python train.py --bias="all" --init_std_qkv=0.015 --lr_mult_down=2.0 --beta1=0.9 --decay_fraction=0.615 --batch_tokens=[65536, 131072, 262144] --train_tokens=818900000 --steps=5496
Each number is 128 + 32 x the weight over its row's rms, rounded and kept within 0 to 255. Layers, rows and columns count from 0. The size above them is the row's rms in percent of the matrix's.

# layer 5 MLP down (transposed), 2048x512, rms 0.0956, rows 533-585, columns 0-63
size [ 95  72 115  72 106  99 104  74 106 115 103  81  92 107  99  89 111  98  99  90  96  84  98 104 103 101  84 101 111  92  90  94 105 103 102 105 105 101  87 110 103 116 111  87  92  94  93 106  98 105  89 101  93]
[[147 172 122 103 143 147  78 134 146 151  99 120 112 169 110 116 116  90  72 101 120 168 122 104 124 121 145 133 152  95 193 145 107 179 169 102  80 146 160 123  37 138  93 106 121  56 121 143 131 154 124 164  70 120 138  89 104  90 114 118 102 121 114  77]
 [109 124 131  89  96 104 115 140 131 163 158 110 173  98  95 141  82 158 161  91 130 139 133  87 151 156  73  78 111  62 132 109 109 135 149  94 120 130 146 138 161 108 138  74  91  68 152 164  89 216 150 144  99 149 120  97 123 149 133 138 149  56 151 128]
 [114 159 113 102 122 160 165 120 143 118 115 153 114  96 115 102 166 188  87  60 159 154  92 153 136 142 128 120 128  88 128 134 130  96 125 119 137 123 145 126 132  77  84 105 199 118 153 104 145 154 122 128 125 117 153  85 136 124 110 179 181 162 164  77]
 [107 110 223 132 157 165 131 144 147 163 132  66 130 120 115 142 164  67 190 109 145  97 101 107 130 133 120 129  76 115  68 104  65 132 100 109 165 146 132 125 143 113 124  56  80 129 104 116  92 156 133  71 142  99 131 138 172  77 149 109 170 110 131 133]
 [123 113 202 121 159 132 131  80 103  91 148  76 176 159 187 159 141 136 134 170  69 167 118 141 179 183  75 128 124 136 143 119  90 110 182 154 135 160 115 139 145  85 170 122 154  97  75 149  93 132 136 116 116 188 136 105 111 129 136 161  96 141 110 175]
 [ 94 149 156 120 181 140 158 146 119 157 175 197 156  87 130 112 106  92 138  39 161  82 139 101  91 208 114 138  62  98 120 110 137 107 125  89  79 120 162 133  94 176 142 111 104 145  97  98 141 163 139 116 151 171 157  91  62 153 129 111  68 117 119 146]
 [133 156 212 129  59  80 137 129 164 131 186  43 195 121 167 115  79 179 146  84 106 147 145  79 161 112 163 128 100 137 136 160 175 135 113 186 150 101 134 113 153 134 129 148 122 157 139 134 177 188 175 150 122 122 129  59 155  83 125  82  61 163 152 113]
 [130  88 151 104  86 110  73  97 127 192 151 156 123 115 136 138  82 114 148  93 119 133 118 138 120 110 138 103 113  73 127  72 161 149 170 144  97 117 117 134  92  89 166  90 113  77 144 128 107 139 134 117 105 130 129 136 147 125 183 170 138  72 144 118]
 [156 158  72 142  47 145 127 132 142 147 123 127 119 126 152 176 111  99 141 152 134  93 154 142  84 148 149 166 108  94  93  98 126 113 138 155 156 104 110 136 107  87 157 111  87 181 121 126 162 199 132 185 201 109 120  36 170  99 161 126  82 125 197 145]
 [159 148 134  71 125 140 138 150  85 138 108 160 125 118 111 108 105 150 209 165 107 101 135 111 134  52 101  56 180 120 150 156  23 128 162 141 140 112 141 139  71 187 134 150 130  84 144 174 135 182 104 146 144 165 120 144 109 113 117 138 126 204 171 129]
 [141  87 181 112 118 116 109 123 144 112 183 197 140 106 149  99 129 149  66  90 158 129 153 132  74 144 151 136 148  92 129 111 117  66 101 160 138 152 138  92 171 131 125 134  65 178 176 133 108 110 128  88  93 153 116 102  44 120 180 148 159 154 149 162]
 [128 114 126 119  98  89 122 127 106 135  78 161 159 156 143 184 170 119 147 165 192 172  91  88  94 143 125 181  65 147 163 106 145 172 129 132 124 129  97 138  89 116 118  48  84 131 116 140  83 108 100  93 129 133 125 207  75 131 180 105 205 149 123 132]
 [136 206 125 147 158 192 115  71  88 151 101 177 150 161  83 160 163 172 122  70  46 132 203 162 155 111  18 115 125 125 143  69 168 179 123 143 130 185 167 156  98  98 122 211 113 121  42  97 123 153 135 105 149 111 164 124 107 119 168 115 116 114 183 150]
 [158 166 182 101  80 153 135 148 121 109 140 158 157 180 144 152 164 138 107 180 183 148 126 173 141  40 133 142 124 155 157 155 148 102 137 157 110 209  97 154 130  93 122 173 109 172 135 113 153 104 167 155 151 109 122 169  95 132 165 143 121  62 146 179]
 [119 149 118 105 109  98 145  89 185 226  87 165 146 119 103 150 174 174  44 124 162 143  95 103 138 155 120 162 131 100 113  86 163 122 149 121 125 114 120 156 134 190  75 119 137 161 157 106 168 146 132 138 178  38  98  78 128 119  77 128 118 100 167 168]
 [151 174  95 102 136 127  97  77 137 137 100  94 124 105  78  99 103 160  88 117  86 163 110 100  99 136 124 130  82  91  88 167  45 123 127  39 128  77 187 141  83 130 170 150  97 126 158 146  98 135 125  90 114  99  99  98 164 171 126  76 140 115  84 138]
 [147 134 148 130 106 107 124 120  82 138 103 152 101  73 133 123 162 147  86 134 157 115 143 164  96 191 134 123 128 116 171  62 142 148 116  80  91  97  94  79 194 132  44 110  72 163 133 145  88 225 125 102 116 161 143 116 102  78  97 206 178 211 139 166]
 [ 95 152 171 145  57 128 140 179 112 157 102 127  85 105  91  99 100  83 149 103 159 150 134 129  87 134 103 156 119 162 133 165 154 120 128 116  61 165  90 137 133 185 158  87 129 107  86 129  79 165 116 146 109 123  91 179 128 133  95 188 114  89 109 127]
 [115 145 148 157 150 159 158 201 243 105  60 142  93 118 121 147  46 133 105 116 141  81 137 218 173 172  82 105 138 183 152 131  76 121 122  49 120 163 139 101 142 114 148 129 126 112 114 153 156  96  94 143 160 110 191  85  79 138 119 112 106 140  89 115]
 [151 148 149 125 134 176 144  43 136 151  88 161 162 175  51 104 147 122 132 138  90 136 142 113  63 168 119 121  87 133 172 180 111 137 163 149 143 152 138 177 116 163 138  72 145 154 184 130 180 121 176 154 156 153 131 144  88 115 122 144 136 169 113 171]
 [ 78 140 125 112  68  71 152 118 206 148 134 136  42 159  48  45 121 215  52 103 141 154 118 138 176 177  99 115 157 146 146 134 167  88 116 135 112  75 170 146 105  80  90 159 162 129 154 140 116 148 121  37 175 153 152 139 104 233 155 163 114 140 123 125]
 [161  80 129 141 112 190 121  90 144 125 129 136 102 136 105 100 138 103 120 151 186 102 172  37 155 175 102 139  71 132 175 128 117 112 104 102 160 155 157 139 121 124 147 187 105 114 170 126 108 146 122 122 134 150 143  92 101  79 152 215  90  96  85 126]
 [ 96 100 106  91 138 143 136  95 148 124 154  80 129 135 151 172 136  98 163 142  74 179 141 106 114 124 134 189 154 167 193  92 148 165 123  85  74 127  62 151 135 157 177 119  96 135 138 163 128 155 162  82 121  74  68 112 118  93 107 101 194 119 126 151]
 [183  78 125  54 142  90 130 126 171  71 134  94 133 163 105 163 145 137 109 148 109  59  92 156 140 149 155  71 142 134  77 134  97 102 146 107  89 128 135  84 130 151 132  91 124 127 225 143 143 151 148 152 131 138 111  99 154  82 161 123 148  99 112 107]
 [210 137 115 135 114 162 170 153 135  82  62 128 134 146  46 116 129 141  93 142 114 172 179  72  82  97 118 117 144 158 101 134  91 144 200 100 147 207 141 187  87 151 130 153 148 134 162 167 127  69  79 108 143 127  84 143 109  84 121  67 107 110  37  93]
 [127 166 140 123 133 135 135  78  70 179 140 137 123  91 148 136 165 108 169 178 121 110 133  61 160  82 184 122 147 104 110 162 119 154 120 116 142 120 203 122 148 109 151 115 157 166 118  80 111  47 147 141 116  86 106 159 118 181 183  80  63 123 159 131]
 [105 124 133 108  94 113 134  61 140 159  53  97  70 152  81 144 125 178 164 108 134 137 160 149  94 187 133 169 111 137 126 135 137 143 137 117 181 135 184 129 138 179 127 110 160  87 164 113  99 179 102 137 147 112 167  82 154 132 129 126 170 107  91 101]
 [150 133  98 123  79 184 129 137 168 140 123 103 149 158 161 104  94 123 178 114 149 129 134 113 100 111 115 146 134 123 114 147 192  91 134 132  89  96 107 122 154 137  87  62 204 128 116 201 162 118  40 180 159 143  78 128 148 155 154 176  74 136 152 156]
 [157 125  94 117 180 166 159 100 146  99 177 108 143  86 121 149 146 114  95 132 178 153 153 183 128 109 140  88 126 112 149  88 112  99  93 156  49 135  87 146 107 103 172  77 109 110 163 174  89 128  93 157 146 182 177  97 120 108 127 127 164 154 128 144]
 [110 119 123 147 115  69  92 107 154 141  95 136 140 173 159  94 107 193 195 123 120  98 182 164 144 170 164 129 143 140  97 140 108 112 159  90  71  83 134 166 187 168 127  83 137 108 131 115 173 175 124 110 105  89 122 133 101 160  87  99 103 144 122 187]
 [115  85 107 132 145  81 195 112 117  86 118 132 127 121 110 107 115 184 141 226 117 117 120 124 143  94 145 123 125 159 146  86 110 101 123 128 158 118 185 161 129 123 156 163  95 154 194 133  99 191 196 112  90 108 167 127 158 143 163 123 146 189 140 149]
 [136 157 177 109 107 130 163 172 151 117 138 164 100  93 137  72 117  86 118 131 118 125 129 131 115 107  68 131 132 130 133 149 149 127 137 113 150 156 207 130 125 153 181 131 123 105 147 134 151 109 113 120 115 112  94 160 121 113 106 109  97 139 158  94]
 [175 153 179 134 109 178 120 123 101 147 135 148 169 121 190 126  72 165 148 111 118 158  81 130 132  57 141 105 152 144 137 128 120 159 168 146  64 159 129 147 130 131 124 122 110 143 202 108  87 139 104 154 115  68 143 102  96 134 178 117  89 119 158 177]
 [149 144 166 124 130 117 129 147 169 158 141 179 102  70 133 113 114 152 117  61  87 148 143 110 130 164 123 130 144 125 181 180 175 210 156 132  78 128 162 130 129 150 133 126 170 118 112 120 205 102 133 121 150  81  97  79 108 184 113 118 131 122  95 133]
 [109  95  84  88 160 142 122 111 148 118 163  92 166 173 107 185 173 175 107 102 187 142 121 164 113 218 186 158 160 103  48 119 116  80 147 147  94 124 136  95 114  83 182 147  98  99 156 122 138 188 142  99 123 131 130 150 104 113 117 117 113 162  98 147]
 [129 152 141 114 118 134 103  95 102 140 106 143 145 159 175 171 105 109  95 198  97 132 184 120  92 115 137  95  70 116 122 129 155 118 155  81 123 147 104 167 132 169 137 117 107 147 111  69 183 160 147  78 143 106 132 142  81 174 150 162 130 142 107 191]
 [ 84 129 120 121 129 138 185 159 153  64 115 147 162 133 155 176 232  72  93 152 127 130  97 122 124 114 146 121 152 163 200 131 126 126 107  92 106 175  98 108 149 128  68  94 146 128 151 167 102 128  65 141 132 121  84 101  89 128 183  72 137 147 176 138]
 [140 159 104 104  98 148  99 110 161 119 204 101  93 126 130  64 169 128 121  60 170 165 109 122 130 111 142 111 158  58 163 114 124 173  96  96 135 141  82 142  82  76 136 147 102 125 165 135  94 122 111  81 138 144 118 118  73 141 114 161 146  64 104 152]
 [ 75  89 211 154 123 154 108 185 152 175 163 167 126 120 177 102 165 166  93 151 147 164 137 181 145 147 132 129 119 120 135 141 164 163 104 146 175 145 112 145 152 145 110 173 152 151 156 162 152  68 165 130 159 134  40 131 128 160 193  84 123 138 154  71]
 [193 115  60 148 113  99  56  90  57 140 118 112  68 157 137 127 110 114 176 156  36  96 145  80 156 143 194 118 158  86 133 125 118 123 170 139 161 169 133  95 106  97 143 153 155 170 144 131 156  73 145 125 132  83 153 132 150 113  98 124  98 156 165 155]
 [107 119 185 125 102 184 112  62 178 100  89 116 127 164 114 118 168 128 100  81  58 146 102 154 154  71 164 121  90 118 123 125 201  94  91 165 146 202 128  82 147 122 127 119 107 169 114  97 110 134 106  84 120 168 153 162 183 117 113 110 136 143  96 102]
 [ 48 133  93  95 186  88 190 136  91 105  81 107 116 121 128 152 110 133  62 128  65  90 167 106 207 152 197 132 146 147  92  74 142 101 164 122  87 137 122 145 118 142 119  89 104 198 159 143 126 112 149 121 103 111 136 152 134 160 184 139 147 168 133  76]
 [ 63  96 118  93  91 127  93 109 146 152 119 158 125 175 170 106 168  55 107  79 146 131 181 108 119 172  70 101 167  97 138 150  76 149 130 170 112 122  88  90 116 129 129 109 136 124 133 142 119 146 100 194 135 106 140  99 126 157  94 111 121 123 137 127]
 [180 122  63 155 132 136 131 122 151 163 169 144 163  92 142  93 109 132 107 131 180 146 130 100 100 124 156 130  93  82 113  88 155 124  98 137 131 120 113 118 143  87  99 130 107 128 134 160 144 124 124 151 182 171 116 114 140 160  77 184 113  97 163 136]
 [109  74 104 179 115 180 164  48 111  74 132 171 170 163 117 147  94 169 142  70 128 159 165 141 157 135  86 133 117 100  84 100  94 120 143 194 156 116 131 142  47 139  97 135 147 119 195 135 153 114 151 123 107 122 142 138 134 147 109  94 137 207  99 144]
 [122 137  66 160 158 123  79 205 131 171 165 106  65 158 143 159 138 122 127 130 134 160 109 165  88 155 148 122 128 106  95 146  93 148  62 179 203  57 171 170 128 155  92  81 102 115 176 123  93 119 112 144 130 119 157  73 142 130  92 168 160 154 153 126]
 [100 123 118 164 131 100 150 176 138 132 113 167 114 123 113 116 131 122  84  92 146 150 118 118 157 209 142 104 130 152  97 107  93 159 193 162 155  84 145 168  31 173 147 160  79  77 114 108  79 126 149 156 142 121 101 110  67 101  83  92 180 116 131 141]
 [154 117 118 155 111 125 112  94 110 164 147 136 163 198 141 112 110 169 108 119 164  89 194 128 129 116 168 120 132 185 118 113 123 141 154 118 120 106 127  95 101 154 138 105 140 139 116 126 194 115 126 195 103 140 149  57 141 157 154 107 170 115  92 133]
 [118 142 155 186 160 146 107 145  99 138 100  89  88 145 162 128 147  97  88 103 126  81 105 153 179 111 165 103 115  83 150 112 185 144  98 145 111 124 168 193 117  94  64 194 121 141 117 155  74 143 149 134 115  57 123  91 157 124 154 103 149 150 136 168]
 [ 66 141  77 104 144 175 168 129 129  97  69 151 135 150 138 138  95  81 115 170 172 102  56 123 143 110 130 150 102 135 138 161  71 133 131 202 111 111  95 158 161 135 151 125 136 123 160 148 158  99  89  93 155 119 139 105 149 213  68  80  73 173 102 125]
 [131 167 185 130 128 113 116 157 138 113 148 103 124 213 113 164  87 176 129 142 158 151  93  63 132 137 150 134 139 206 159 108 157 131 112 136 127  70 142 144 149 189 122 132 171 130 151 151 130 165 110 166 140 115 102 184 166  97 215 154 165 140 126  64]
 [151 158 132 133 127 105 182 143  65 112 127 119 103 111 192 102  81 165  75 110  66  89 145 143 116 122  68 138 137 125  65 129 109 135  78 143 115 146 167 134  76 147 173 146 186 144 154 143 139  79  83 167 139 106 182 165 118 207 155 117 173 123 140  70]
 [112 102 140 178 144 164  79  97 103 128 113 151 162 150 138 165 115 145  73 187 180 181  91 100  97  90 127  88  96 175 133  97 138 108 154 164 159  87 129 135 141 134 137 124 135 178 115 121 116  90 159 152 144 150  95  90 107 133 204 155 159 113 144 149]]
# layer 5 MLP up, 2048x512, rms 0.0954, rows 534-585, columns 0-63
size [ 86 109  80 105  97 102  82 109 111 100  87  95 105  97  93 107 103  91 100 105  78  99 102 104 104  89  97 104  94  96  96 104 107 107 106 104 102  92 107 104 113 102  89  84 103  96 101  94 106  89  99  98]
[[127 139 130 184 142 215 151 117 127 119 130 124  85 116 173 163 107 154 135 193 128 164 144 137  79 123  97 104 156 101 103 189 152 203  94 110 160 171 119 121 163 133 161 109 148 120  78  76 136 118 129  93 160 133 127 110 130 112 131 176 165  93 129 161]
 [104 205 101 125 134 143  96 175 130 177 127 128  83  91  94 138 125 130 131 106 162 192  82 121  66 141 108 129  61  84 117 171 141 150  77 112 184 109 154 120 125 160  83 126  94 119 180 161  70  67 132  63  68 147 117  95  65 111 135  87 101 148 175  94]
 [146 145  94  46 141 115 144 158 109 153 125 159 142  81 121 145 148 124 140 157 128 105  66 174 121 100 131 148  82 138 178 110 113 132  92 146 122 175 126 101 124 107 129 111 177 119 147 142 201 124 134 131 143  81 127 142 139 134 146 134 141 124 152 166]
 [ 85 119 169 115 109 191 126 146  58 114 133 149  76 153 158 150 163 102 111 154 135 159 136  89 130  96 171 177 141 166 155 169 138 118 112 133 134 169 165 141 175  85 140 115 166 143 101 125 155 162 115  56  79 134 142 115 105 138 118 165 174 144 153 185]
 [ 92 140 199  97 215 115 105 130 158 103  94 129 167 110 116 174 110  27 152  83 139 191 103 165 121 105 134  97 163 152 142 115 126 173 120 199  75 171 134 118 113 150 122  85 137 158 120 134 107 188 105 136 140  94 112 147 146 108 202 102 182 117 132 141]
 [ 84 159 164 144  99 117 146 108 109 119 162 168 158 116 131 128 142 144 132 156 107 124  95 188 114 127 101  90 149 164 110 104 120 133 122 111 180  92 184  86 128 100 104 100  83 113 135 143 130  96 194 128  85 110 116 132 202 147 129 177  97 155 124 112]
 [ 62 173 181 129 102 119 135 158 123 102 163 116 134 156  84  97 127 132  74 108 107 166 113 193 164 136  95 124 138 167  88 177 121 140 123 149 122 145 148 134 192  85 106 141 133 175  99 114 113 160 119 121 117 153  93 138 118 157  95 126 119 130 125 158]
 [178 184 130 108 114  94  89 123 179 143  75 139 144  98 134 215 127 122 124 149 123 142 152 191 104  88  98 146  83 113 122  74 116  86 102 166 160 172  88 148 134 116 107 127 178 134  91 134 213  76 111 135 134 115 137 122  75 120 145 117 137 116 151 161]
 [133 101 133 119 109  94 178  85  95 111 154 138 124  82 164 131 137 144 136 135 118 105 116 139 133  71 139  89  93 149 164 116  81  79  89  92 151 155  65  54 125 111  94 136 122 108 140 113 131 138  96 148 163 125 110  80 123 101 129 139 125 203 149 140]
 [111 191 146 136 159  95 155 134 192 121 104 185 123  88 151 110 148 105  63 176 160  94 115 115 110 126 180 125 137 112  91 121 138 132  71  96 129 110  96 157 144 202 145 114 154 123 114 131 152 169 189 178  87  84 135 108 102 122 188 139 104 104 154 125]
 [173 149 152  98 159 181  91  89 163 109 113 136  62 116 122 112 191  98 133 125  78 136 122 190  95 144  84 127 170 114 122 149 219 138  83 182 102 119 128 101 155 159 104 125 104 124 193 117 104 100  77 124 107 148  78 128 125 172  51  96  91 175 136 178]
 [148 110 141 152  95 156 126 149 143  96 101 106 133 137 164  66 172  83 162 152 156  94 133  94 125 163 113 105 115 150 165  50 122  77 171  95 125  98 135 125 167 159 107 161 175 156 144 122 145 119  92  58 155  96 139 136 135 105 114 112 140 120 132 121]
 [134 140 152 145 143 140 171 122 157 135 103 112 143  72  73 161  80  69 124 157  84 166 151 179 203 142 140 100 157 125 182  78 122 148  98 122  85 110 116 109 138 140 129 149 144 157 155 125 174  69 175  80 128 153 136 122 106 105 136  66 137 116 119 131]
 [200 130 181 127 174 133 111  51 158 140 108 174  81 177 107  85 109 109  86 141 136  68 113 164 150 110 125 127 129 107 146 121  66 158 127  85 137  81  90 163 153 146 175 148 159 117 116  87 132 112 165 122 152  96 145 140 148 112 104 156 140 156 103 150]
 [124  67 125 176 176 117 114 170 108 126 183 131 128 135 150 156 128 141 160 131 114  80 181  95 112 152  95 208 127 193 148 111 167 178 116 140 152 144 103 143 149 131  73  97 151 194 114 132 140 116  80 166 115 152 114 130  81  77 131 162 121 137 127 170]
 [119  98 169 176  80 133 108 153 162 136  71 138 149 114  86 196  94  72 135  98  86 185 165 117 102 130 116 152 164  86 173 144 122  79 114 190 118 133 164 107  76 106 173 140 121  90 146 101 123 121 146  77 158 175 133 150 141 137 123 130 123 171 141 125]
 [122 164 117 123 168 180  76 104 107 135 147 115  89  18 130 115 131 118  89 103 159 128 183  91 165 137 103 159 130 133 135  50 117 130  89 133 144 103 127 125 160 148 151 145  76  97  89 104 119 116  96 214 139  98 120 129 110 117 134 163  59  82 142  94]
 [168 127 175 132 126  98  77 132  75 137 130 164 160 133  99  82 144 148 167 142 123 109 159 135 121 164 135 130 148 109 100 170 124 139 131 149 183  83 103 168  92 123 110 165 177 129 110 130 124 138 117 138  91 129  96  97  98 146 118 171  87 172 183 149]
 [161  95 151  52 128 163  70 184 121 127  99 119 120 155 150 141 122 133 140 154 136 132 107 174 135 118 106  59 118 149 100 135 124 102 158 151 121 173 109  62  79 114 105 102  94 120 101 131 132 132 106 139 104 194 171 127  95  38 132  78 104 143 106 164]
 [142 117 118 182 112 159  72 136 117 173 166 168 132 142 138  94  70 149  73 149 150  87 140 150 100  86 138 117 150 107  84  91  97 133 134 153 124  93 131 109 155 191 152   9 185 140 118 119 108 126  86 139 142 144 119 143 134 119  97 144 169 112  98 147]
 [114 121 154 162  96  78 151 121 116 140 113 101 133 161 191 146 178 126  92 121 123 175 104 187 138 162 149 156 158 148  96 141  93  82 171 132  52 145 121 169 113  97 133 104 191 136 128  84 128 133 140 135 122  57 155 143 128 170 103 111 120 151 107 112]
 [125 158 111 142  72 115  87 143 147 103 143 125  92  67  82 116 179 152 111  90 117 147 162 135  76 131 177 147 111 120 167 144 138 161 172 149  81 139 171 123 161 107 142 151 111  60  86 107 134  92 157 147 129 173  94 194 210 135 141 158 119 188 135 128]
 [143 103 125  73 120  55 134 114 139 136 124  99 135 108 117 121  92  85 115 102 130 159  97 146 155  83 156 159 127 119 101  67 219 132  97 165 157 127 123  76 133 177  81  97 138  58 160 122 145 134 151 164 133 134  77 151 166 127 206 103 146  75 162 152]
 [146 177  99 186 101 114 110 170 103  74 166 125 117 128 116  93  86 124 143 108  74 152 119 138 129 153 135 205 153 141 136  84 117 153 107 126  96 184  92 144 123 158  93 144  90 137  86 143  47  86  78 149 124 206 128 100 112  92 138 176  88 149  75 139]
 [188  85  89 137 123 136 119 137 151 145 180  92 137 106 130  98 125 113 145 221  83 124 103  26 140 112 140 137 120 145  61 121 140 207  90 167 187 133 179 108 160 107 144 108 130 172 138  96 147 137  84 110 143 135 134 115 164  54 151  58 107 123 114 132]
 [157 109 127 101  86 111 132 161 126 165 177 160 182 142  62 182 197 141 148 121 122 131 118 127 128 142 157 131 140 125 132 120  76 212 160 107 119  62  96  47 124 112 109 151 101 158 152 118 118  80 101 101 125 177 134 108 182 175 103 105 114 138 182 118]
 [147 100 150 154 118 104 104 105  38  88 208  62  98 135 154  92 121 155 114 111 141 108 103  83 103 139 199 133  97 130 147 101  84 131 119 177 155 107  94 141 205  89 135  98 134 118 171  76  75 128 210 113 179 138 186 198 145  99  95 135 144 139 131 133]
 [137 125 136 149 122 129 133  95 129 182 106 145 104  82 138 150 127  98  93 110 159 135 146 161  78  85 167 110 122 103 128 112 118  98 147 155  74 132  78 110  88 181 131 107 127 154 109 134  99  89 157 136 151 111 199  82 148 182 100  61 165 118 152 154]
 [149 126 175  91 146 116 139 116 125 161 105 100 114  99  70  88  98 142 106 178 136  96 106 145 149 129 140 116 136 155 138 113 111 136 164 206  97 131  82 107 118 204 114  99 149 147 107 152 117  88 112 130 126 187 212 110 181 125 119 106  70 193 152 115]
 [141 129 121 135  66 148  92 144 135 139 141  85 158 115 173 124 135 127 145 113  90 113 118 129 104 109 186  73  71 155 113 174 108 193  81 103 132  96 127 112 101  98 106  74 128 172 106  98 106 150 126 134 145 138 147 122 115 136 174 177 159 101  79 133]
 [ 89 132  96 127  85  97  49 135 117  89  83 187 158 116 141 177 148  80 162 152 123 168 128  92 104 153 172 150 187 109 184 133  96 118  69 124 162 101 124 140 104 130 141 149 126 193 138 109 137 123 126 113 116 104  57  96 175 167 137 186  67 144 134 103]
 [108 129 122 171 117 141 136  76 140 119 131 205 107 137 113 127 144 152  88 141  92 152  88 193  93 129 107 135 138 122 131 134  93 208  82 148 121 154 102 115  74 183 154 129 186 112 135 138  98 104 134 109 138 141 189 153  63 188 134 143 139  84 110  37]
 [109  78 113 165 128 128 123 114 138  83 119  77 150 123 117 151 140 100 164 215 151 138  56 143 133 146 146 126  95 158  88 114 145  17 153 125 199 151 143 131  93 139  97 180  45 144  94 115  45 178  55  78 136 150 141 177 107  94  76 136  99 163 140 133]
 [171 154 121  86 187 169 116 131  87 115 145 154 147 111  99 137 183  86 214 190 144 166 106 166 105 139  69 139 167 143 188 149 119 191 108  76 104  97 128  38 137 158  95 122 139  77 121 145 172 117 140  92 148 142 149 160 149  90 139 121 129 123 156 125]
 [ 57 170 102 147 142  95 126  74 146 112 107 188 140 165 126 167 118  69 117 111 162 105 182 162  69 126 115 118 143 102  82 158 127 148 110  97 171 108  90 149  98 176 105  56 140 159 126  65 145 129 136 147 125 122 137 196 104 161 142 141 156 151 111  75]
 [128 151 185 160 156 165 129 113 146 159 104  81 164 140 138 140 175 146 117 133 120 138 145 145 148 139 127 167 185 115 120 123 123 104 160 111 116 134 123  77 105 119 106 170 113 102 119 132 124 120 152 169  90 177  92 122 175 139  51 144 114 134 130 182]
 [116 161 160 172 168 154 133  83 156 170  87  95 166 100 147 150 112 120 119 144 116 157 126 124 171 174 112 136 178  66 190 168  87  64 117 130 152 148 124 112 117  76 157  94 119 106   5 137 118 197 112 127  85 172 141 144 124 131  95 196 152 101 144  97]
 [118 167 118 118 105 175 174 140 146 119 162 148 186 118 128 164  88 188  98 154 121 175 189  62  33 146 140 148 129 141 134  97 100 133  95 144 119 143 173 146 136  79  89 167 145  97 126 128 182 128 137 113 131 179 160 133 158 128 170 117 113  89 105 131]
 [152  68 121 139 107 159 137 135 179 130 116 161 138  96 182 180 113 113 187  97  65 113 126 123  87 145 135 122 200 156 114 165 140 170  80 169 117 163  79 152 119 169  63  65  91 153 188  96 160 174  97  86 148 130 120 127 106 110 124 111 166 161 154 157]
 [132 238 125 155 136 133 156 198 128 111 133 107  87 106 105 127 140 148 141 144  93 135 110 140 108 122  37 103 100  56 131  81 127 134  57 160 202 103  80 137 180 133 136 129 122 106  87  97  97 160 119 132 101 117 129 171  89 136 102 196 112 139 116 128]
 [136  87 112 106 157 197  87  93  81 150 132 186 115 114  81 110 183 147  96 170  95 137 116  98  73  85 159 120 127 138  94  95 100 133 136 114 142 105 103 180 131 157 127  95 173 166 192  92 144 137 108 184 123 117 133 101 178 210 151  70 176 180 103 112]
 [168 117 169  82 114  74  83 139 155 111 140 106  70  84  98  83 175 126 117 167 144 109 125 125 102  67  98 110 119  83 133 139 143 108 127 111  70  74 132 209  98 222 156 161  88 113 131 117 151 135 154 160  75  67 104 196 106  77 179 164 136  76 182 137]
 [151 162 140 104 182  66 154 200 149 164  99 101 128 138 165 217 133 146 144 124 166 173 130 105 166  97 147 162 142 100 162  77 112 170 129  90 128 133 140 130 146  72 167 142 210 132  90 124 138  97  87 153 130 140 142 165  71  55 136 128 118 154 178 109]
 [124  79 142 165 155  95 119 152 102 181 125 117  61  82  59 134 142 179 111 172 111 122 175 122 139 132 152 130  73 153 156 101 124 143 142  99 151 155 151 157 214 134 130 112 223 150 103 118 171 125 143 113 147 102 112  88 149 142 112 191  89 118 100 110]
 [127 134 137 128 120 126 126 145 122 111  93 122  72 101 122 154 169 154 116 139 137  67 143 101 148 105 118 108 143 191 152 150 113  84 115 135 123 115  68 121 168 125 161  57 119 189 104 131  84 100 112 114 153 139 102 195 163 128 150 120 108 141  91 223]
 [136 165 111  80 101 138 119 120 159 152 145 109 212 111 175 163 164  74 159 141 130 158  88 109  86  85 110 186 112  56 141  95 171 122 115 166  93 106 182 141 159 102 166 143 135 107  87 116 124 136 117 162 180 114 119 145 155 130 176 141 100 136 142  95]
 [134 115 158 136 124  91  98 136  79 104 114 125  89 169 115  89  81  82 136 119 161 106 171 142 148 107 169 167 118 102 119 145 157 154 144 102 182 146 141 126 122  99 134 104 163 194 119  90 179 102 140 115 143 129 233 107 144 145 137  91 156  98 159 154]
 [127  88 160  98 127 154 145 183 168 142 156 173 141 123  91 154 158 147 147  16 112 185  81 151 152 113 164 110 125  99  67 122 149 178  93  92 178  82 129 173 195  88 115 161  93 114 150  76 143 161  35 101 108  62 164 120  87 143 192 163 115 117 154  78]
 [166  88  86 131 145 138 114  96 124  85 132 109 156 125 136 120 101  96  75  74 152 154 125 142  98 155 156 117  72  75  55 132  81 229 106 138 106 130 108 144 191 138 107 104 126  68 148 108 150 135 102  93 199 129 174 115 145 198 100 160 120  76 173 151]
 [160  99 124 113 143 140 109 111 139 139  68 125  68  85 156 138  69 176  79 132  78 145 117 120 122  89 143 146 136  74 133 127 104 109 100 163 123 177 109  89 109  70  74 121 165  80 124 102 103 135 124 114 180 158  84 147 102 140 117  84 132 132 103 158]
 [ 73 122  86 146 173 132 138 124 148  83 105 132  85 124 123 173 124 167 169 103 111 116 159 115 153  78 164 118 136  99 149 112 151  84 145 110  77 172 153  94 121 153 137 114 163 127 107 155 100 105  80 143 145 145  96 140 139 138 119  93 194  80 140 124]
 [164 156 113 182  93 107 141 166 113 169  94 111 124 126 106 121 159 126 134  98 143 171 162 101 134 173 176 183 144 112 102 103 136 133 112 121 165 176 151 109 103 179 113 164 126 124 123  80  95 130 188  82  67 155 124 106 211 117 119  88 142 102 128 160]]